Weights of a small transformer language model.
Size: 9 layers, 3 heads of 32 (1 for keys and values), MLP 256 SwiGLU, vocabulary 2048, 1.28M parameters.
Architecture: RMSNorm before each block, rotary positions, no biases in attention or MLP, normalized queries and keys.
Training: a variant of Adam for these matrices, 84M tokens, 5615 steps.
Each number is 50 + 10 x the weight over its row's rms, rounded and kept within 0 to 99. Layers, rows and columns count from 0. The size before them is the row's rms in percent of the matrix's.

# layer 2 MLP down, 96x256, rms 0.0939, rows 0-25, columns 0-127
101:49 63 55 42 52 43 56 47 67 34 38 39 36 24 58 55 69 46 37 62 49 46 49 41 53 52 43 59 33 46 69 49 58 43 52 35 64 48 50 22 32 64 51 59 46 49 47 57 58 55 51 47 41 44 50 54 51 41 39 58 54 52 52 54 47 60 44 38 53 38 68 64 53 52 53 45 44 54 53 55 57 67 47 50 59 34 57 43 49 55 38 78 55 61 57 60 57 53 53 64 39 48 46 44 49 50 49 54 47 49 56 42 48 39 44 40 54 45 30 32 50 47 59 56 54 32 61 38
097:57 54 57 63 49 60 55 43 55 33 70 46 38 48 61 53 53 43 49 47 31 40 53 58 37 66 29 51 47 56 44 41 58 41 63 36 49 53 57 62 37 42 56 49 36 52 52 60 44 49 56 45 49 49 59 54 50 48 28 44 45 50 55 55 41 50 68 53 38 69 63 79 59 41 41 44 58 58 73 56 35 49 56 48 54 45 48 59 47 56 52 48 42 48 65 40 50 40 61 57 43 45 58 47 32 77 50 49 51 50 68 27 59 61 38 48 64 52 56 62 75 42 34 44 63 59 47 51
094:63 45 44 66 49 50 44 56 33 61 51 49 48 59 45 47 39 46 56 41 49 44 39 50 54 55 58 53 53 40 58 49 38 67 46 54 54 52 65 46 48 48 50 35 45 78 40 64 57 60 45 52 35 44 69 30 39 48 58 39 60 47 43 40 50 56 57 31 53 48 47 38 49 48 48 43 60 68 45 40 39 44 48 54 43 49 37 50 50 47 58 52 80 78 44 32 58 52 43 49 45 53 47 42 58 54 40 48 79 63 53 49 53 61 53 58 48 51 51 42 50 47 71 43 27 62 49 61
092:50 45 41 47 44 52 61 69 54 48 45 46 33 55 48 48 64 58 46 32 41 45 54 48 48 45 47 48 49 53 59 46 46 45 39 59 42 57 54 79 42 63 54 41 49 60 63 44 30 59 45 60 58 46 54 60 37 62 61 68 39 43 42 33 52 52 46 36 25 50 72 50 56 45 49 49 62 50 44 54 48 49 40 45 48 44 47 54 37 63 38 36 55 54 50 36 51 63 53 42 49 39 52 46 44 71 46 44 54 53 34 47 63 60 39 57 55 46 53 56 58 60 57 57 47 47 23 56
108:62 34 51 48 56 35 34 35 25 66 45 56 45 53 50 52 31 46 57 50 48 59 44 57 59 45 49 37 56 47 50 41 53 51 66 36 61 46 45 50 55 54 34 36 44 61 41 51 37 53 40 64 40 53 35 55 57 57 42 33 60 50 50 48 54 48 56 50 44 33 39 54 54 51 66 42 42 45 36 45 47 65 45 60 18 52 39 59 62 47 31 53 40 70 50 42 53 70 46 52 47 56 46 55 43 54 55 57 61 52 44 55 41 58 58 57 46 27 57 69 52 60 60 23 41 45 60 47
083:41 56 55 59 63 45 52 50 47 55 53 53 29 56 65 49 39 46 55 40 45 54 56 51 49 40 45 45 33 32 62 36 43 54 32 51 53 64 45 47 23 35 41 48 54 57 55 51 56 37 38 43 52 38 61 42 50 64 37 56 48 53 53 24 58 55 59 35 42 38 55 61 72 51 56 50 51 47 35 61 47 54 46 63 55 58 33 35 53 63 40 64 63 58 49 32 60 40 34 54 44 59 51 42 47 41 33 41 47 49 47 55 63 42 45 56 54 45 54 60 48 58 51 46 47 52 41 53
097:58 51 45 59 33 50 51 48 58 42 40 45 71 52 62 46 45 40 30 62 48 45 42 48 46 51 52 52 45 69 51 39 48 33 47 50 40 61 46 41 46 55 65 31 52 51 66 53 34 45 45 69 63 36 53 52 37 57 42 47 41 53 55 47 57 41 38 47 68 58 66 49 64 61 42 41 39 52 61 46 52 52 69 38 44 75 35 39 46 42 43 41 53 30 42 25 56 38 54 43 62 58 50 68 69 45 41 51 64 55 56 35 52 45 49 58 42 59 34 31 48 34 49 36 71 46 49 34
097:39 19 64 64 58 42 46 41 42 43 62 56 61 65 64 39 62 56 47 59 47 69 59 49 45 62 39 66 40 52 42 60 55 49 58 61 62 52 44 60 51 42 23 66 54 36 40 48 40 48 54 67 48 51 55 56 54 60 47 37 39 42 55 56 51 56 41 45 51 59 46 71 54 45 52 73 59 49 44 65 43 40 60 58 50 56 43 58 49 49 52 66 42 46 49 57 32 53 35 56 34 50 42 57 69 45 48 53 57 40 50 59 54 64 51 52 50 47 59 60 46 67 51 45 57 62 44 60
097:51 61 64 46 63 48 47 37 54 64 59 59 59 58 40 56 51 63 68 43 64 54 48 46 67 56 48 63 37 44 49 60 66 61 70 50 68 51 46 51 68 38 46 61 53 35 53 54 47 47 39 59 50 37 46 33 38 62 37 31 34 57 48 45 44 38 41 44 48 47 46 50 50 47 30 56 71 48 52 61 41 42 53 48 47 58 59 41 69 54 42 42 63 50 65 43 39 60 50 52 40 51 57 66 48 41 39 54 34 47 45 66 46 72 59 41 66 33 56 62 51 51 45 46 67 41 47 56
091:47 40 48 61 62 55 28 46 36 44 57 47 49 58 68 51 77 53 53 46 63 53 48 56 56 56 42 59 39 45 45 40 46 64 67 51 69 45 58 40 24 45 38 60 49 53 39 59 50 34 28 77 57 22 49 42 32 56 49 45 61 34 50 46 48 52 47 36 48 45 56 71 46 65 39 33 66 42 51 46 50 51 49 45 57 39 61 58 53 55 37 56 46 63 57 55 51 50 47 47 56 51 67 55 42 56 34 43 42 59 53 39 48 58 39 54 51 48 36 63 57 63 32 49 62 33 38 52
093:55 49 52 31 29 34 55 49 53 73 47 54 34 44 58 56 42 53 53 40 68 53 65 57 62 42 40 45 63 52 56 48 49 30 60 52 70 72 49 52 68 44 52 50 47 51 50 44 56 57 48 43 61 39 34 42 46 29 58 48 36 44 64 27 54 52 60 53 37 72 58 47 52 55 50 63 57 39 29 59 35 53 56 72 46 53 42 64 41 50 48 48 47 42 47 52 59 50 33 30 44 68 44 38 61 56 44 48 52 47 57 54 61 41 47 36 36 62 66 42 72 49 58 65 57 58 53 28
098:45 68 37 55 55 51 35 43 58 60 40 57 62 51 59 39 37 36 57 35 56 55 47 71 47 62 64 51 31 35 40 36 50 57 63 42 45 49 67 46 48 38 41 61 54 61 52 54 52 47 10 58 59 77 50 63 41 55 75 52 59 48 47 39 44 55 53 43 63 40 41 25 55 56 63 38 57 48 52 48 71 56 63 45 47 38 56 32 55 53 43 44 55 70 63 49 57 17 41 51 41 47 57 37 66 34 47 47 49 43 49 50 57 47 52 52 56 54 23 47 39 55 60 61 55 49 48 46
127:55 52 68 55 52 46 57 55 45 70 52 44 47 54 33 46 36 71 37 45 45 38 36 56 55 53 45 50 62 39 74 61 49 67 55 48 53 26 57 47 44 50 55 55 56 65 51 38 56 45 44 31 56 64 48 58 47 49 60 46 73 33 43 67 43 60 46 55 54 78 28 48 47 46 65 56 70 28 54 52 52 25 41 39 51 42 58 48 46 59 50 40 44 53 41 44 52 68 55 46 39 40 32 49 48 73 63 56 27 34 62 48 43 56 61 36 48 55 62 43 37 53 55 53 42 65 43 44
088:38 49 47 50 46 65 38 44 40 63 41 31 48 50 60 64 56 62 46 55 45 63 52 39 39 52 71 56 60 48 47 65 46 68 56 53 38 34 51 43 59 55 41 63 39 52 59 40 30 63 46 58 35 51 45 65 50 59 45 52 61 52 55 46 63 45 51 24 50 64 62 53 61 56 47 64 51 59 52 61 48 42 48 56 49 33 64 40 65 49 46 26 51 52 47 42 70 38 49 48 44 57 51 37 50 53 61 40 44 57 40 45 34 48 38 41 58 49 70 63 55 46 58 57 40 68 64 46
104:42 41 58 61 46 49 32 40 48 35 49 49 54 42 52 37 45 43 61 48 44 52 45 51 61 57 50 67 44 42 42 56 59 53 54 48 46 38 53 61 41 49 73 53 52 65 73 40 44 55 46 67 50 39 58 72 35 48 26 41 51 39 31 54 43 61 41 26 55 50 43 57 52 53 49 46 57 41 53 57 69 57 48 47 49 36 56 57 47 54 52 42 57 42 48 44 49 59 70 43 55 50 60 52 37 61 58 49 47 53 61 52 50 48 54 36 64 42 51 37 44 61 47 57 46 63 41 34
093:53 52 60 49 44 50 48 52 53 52 58 61 41 57 47 50 43 55 59 57 36 60 47 49 50 49 51 46 69 30 49 46 51 61 41 43 42 48 48 47 26 42 55 46 40 50 57 39 52 62 53 43 66 40 59 31 48 49 61 41 54 29 56 54 47 61 52 47 71 45 64 55 45 42 63 44 50 46 38 63 65 71 49 54 67 46 41 52 43 59 46 46 55 62 58 76 60 55 46 52 48 42 46 17 56 56 50 43 43 47 61 53 63 57 44 57 32 42 38 43 51 46 61 41 45 57 40 48
091:54 63 62 80 53 54 57 46 47 42 41 62 47 66 67 59 47 48 49 63 71 64 63 66 56 46 53 62 57 52 53 33 41 33 45 68 59 66 70 49 34 50 60 49 55 35 40 37 52 59 58 49 44 53 34 37 54 33 56 58 60 51 73 39 58 57 45 66 62 57 68 45 49 50 63 55 62 45 44 48 68 57 45 69 61 63 56 48 43 51 50 60 59 51 40 46 38 53 45 51 38 44 58 40 61 44 46 54 62 57 48 48 57 56 45 44 56 51 37 44 57 41 44 48 53 52 39 52
090:44 51 61 69 45 78 48 51 36 51 44 45 55 53 48 54 65 70 41 49 55 31 48 49 35 40 54 64 68 51 51 41 48 54 49 52 35 54 58 50 60 51 62 45 61 51 48 49 76 47 53 53 54 53 33 58 54 33 50 48 53 57 41 44 48 57 38 62 47 41 59 41 41 56 48 48 61 44 76 63 60 44 52 35 52 27 51 67 47 51 49 42 44 34 65 50 46 47 49 47 35 58 59 42 37 37 41 35 51 53 44 49 55 43 51 49 59 56 48 61 51 64 51 47 39 38 59 54
082:50 58 38 40 56 63 51 47 51 56 60 69 56 68 48 67 47 60 55 49 51 40 43 45 49 44 36 43 49 46 48 43 46 48 42 61 61 66 53 47 44 36 48 43 54 61 28 46 51 56 74 30 40 41 44 44 56 52 41 57 60 38 60 39 50 39 59 71 27 52 64 44 58 45 51 66 39 52 58 54 65 36 49 46 58 64 49 62 72 55 52 28 59 58 40 51 26 35 29 55 42 44 31 46 54 60 48 42 29 45 47 52 68 53 38 56 40 46 31 59 65 48 48 28 55 44 44 57
101:40 50 37 60 62 46 24 40 43 52 51 45 55 66 47 45 57 53 39 53 57 51 43 55 58 65 53 60 46 41 58 64 58 86 70 55 58 28 52 59 48 45 32 34 39 49 50 60 50 48 38 54 58 43 43 29 36 57 67 37 47 50 34 77 46 54 46 44 46 37 61 55 55 60 60 34 60 57 44 48 37 54 51 46 33 39 57 62 70 66 45 46 33 48 52 39 49 40 66 51 39 39 36 51 54 49 45 58 45 45 46 58 26 38 55 64 42 42 35 47 46 50 47 48 60 43 32 63
092:48 41 35 40 58 51 41 70 30 66 39 35 41 24 37 53 42 62 50 61 50 45 54 58 43 69 34 46 72 75 58 55 56 42 65 30 67 59 33 46 47 55 41 59 47 27 42 47 42 45 52 38 61 36 46 59 50 39 36 44 45 35 49 45 55 55 61 70 49 63 52 50 47 62 49 62 46 57 56 54 35 56 57 36 69 47 49 43 57 44 44 56 37 60 66 40 75 49 55 46 54 55 46 33 34 55 32 44 55 63 57 58 50 39 42 42 52 51 63 47 43 28 58 54 59 41 65 56
098:47 51 28 56 47 61 26 57 47 42 57 63 48 43 75 47 51 53 59 54 47 51 59 62 54 48 46 35 49 62 45 45 45 23 30 56 55 72 40 52 59 61 45 24 54 48 52 55 66 50 53 52 39 40 56 60 35 45 34 61 49 61 56 52 54 41 46 46 22 58 54 68 53 32 44 54 22 44 51 51 44 41 46 54 45 55 58 49 43 34 64 69 37 57 31 53 48 43 56 34 69 37 54 37 54 51 41 41 40 66 48 50 66 41 43 59 50 53 54 49 57 56 49 48 59 55 36 64
108:58 60 58 56 73 37 62 56 51 40 57 78 53 61 60 44 72 46 47 60 59 45 49 62 61 46 63 47 54 44 33 46 37 40 48 54 74 56 37 60 53 48 30 47 56 50 36 68 49 42 48 70 47 55 63 59 39 52 39 62 38 55 42 51 77 38 49 39 65 46 55 58 85 42 49 39 38 52 69 54 48 51 69 51 41 42 59 42 58 37 52 50 61 62 56 66 37 31 58 43 46 52 46 39 53 33 45 52 51 64 59 55 53 56 33 44 50 49 49 49 42 46 51 57 53 26 52 54
105:53 37 64 42 32 53 58 37 32 40 57 52 40 52 42 46 63 41 51 34 28 40 37 66 57 50 51 54 58 53 45 55 58 51 42 52 24 50 47 51 39 38 80 50 71 56 75 26 42 44 59 42 55 54 65 54 42 51 49 42 55 48 42 56 39 43 45 47 46 51 36 34 47 59 58 47 38 48 73 52 29 56 62 39 42 48 52 56 61 47 34 51 50 44 34 45 35 57 52 39 59 34 54 64 37 57 61 53 64 24 56 54 44 42 52 41 70 42 54 60 41 63 53 56 53 60 55 55
140:42 68 62 50 37 60 61 59 68 66 59 57 55 63 55 49 38 48 33 72 43 37 56 38 41 65 45 49 29 46 52 50 65 57 46 42 58 46 36 57 41 56 41 51 76 43 36 36 47 51 49 60 46 49 57 47 49 54 22 54 58 61 58 53 40 38 47 60 61 48 47 27 46 54 56 55 56 38 63 47 67 58 48 43 48 52 62 54 52 60 51 33 55 52 67 53 53 69 45 58 60 43 58 62 41 38 48 55 49 30 43 41 47 47 34 48 73 43 49 46 53 51 49 64 57 70 48 52
078:44 50 68 38 66 47 50 50 54 37 49 40 44 63 39 60 61 45 32 49 57 34 51 56 49 31 38 55 63 42 52 61 41 62 60 37 58 43 53 42 48 54 54 51 64 65 48 46 45 45 67 49 47 56 42 44 59 64 60 44 50 40 58 64 58 54 52 56 52 35 68 38 58 49 44 72 54 37 49 41 66 44 49 37 69 39 41 44 62 57 30 46 49 44 66 43 35 47 43 53 38 48 39 29 49 55 36 49 39 43 40 37 53 73 51 26 42 47 52 49 41 61 54 38 45 42 38 62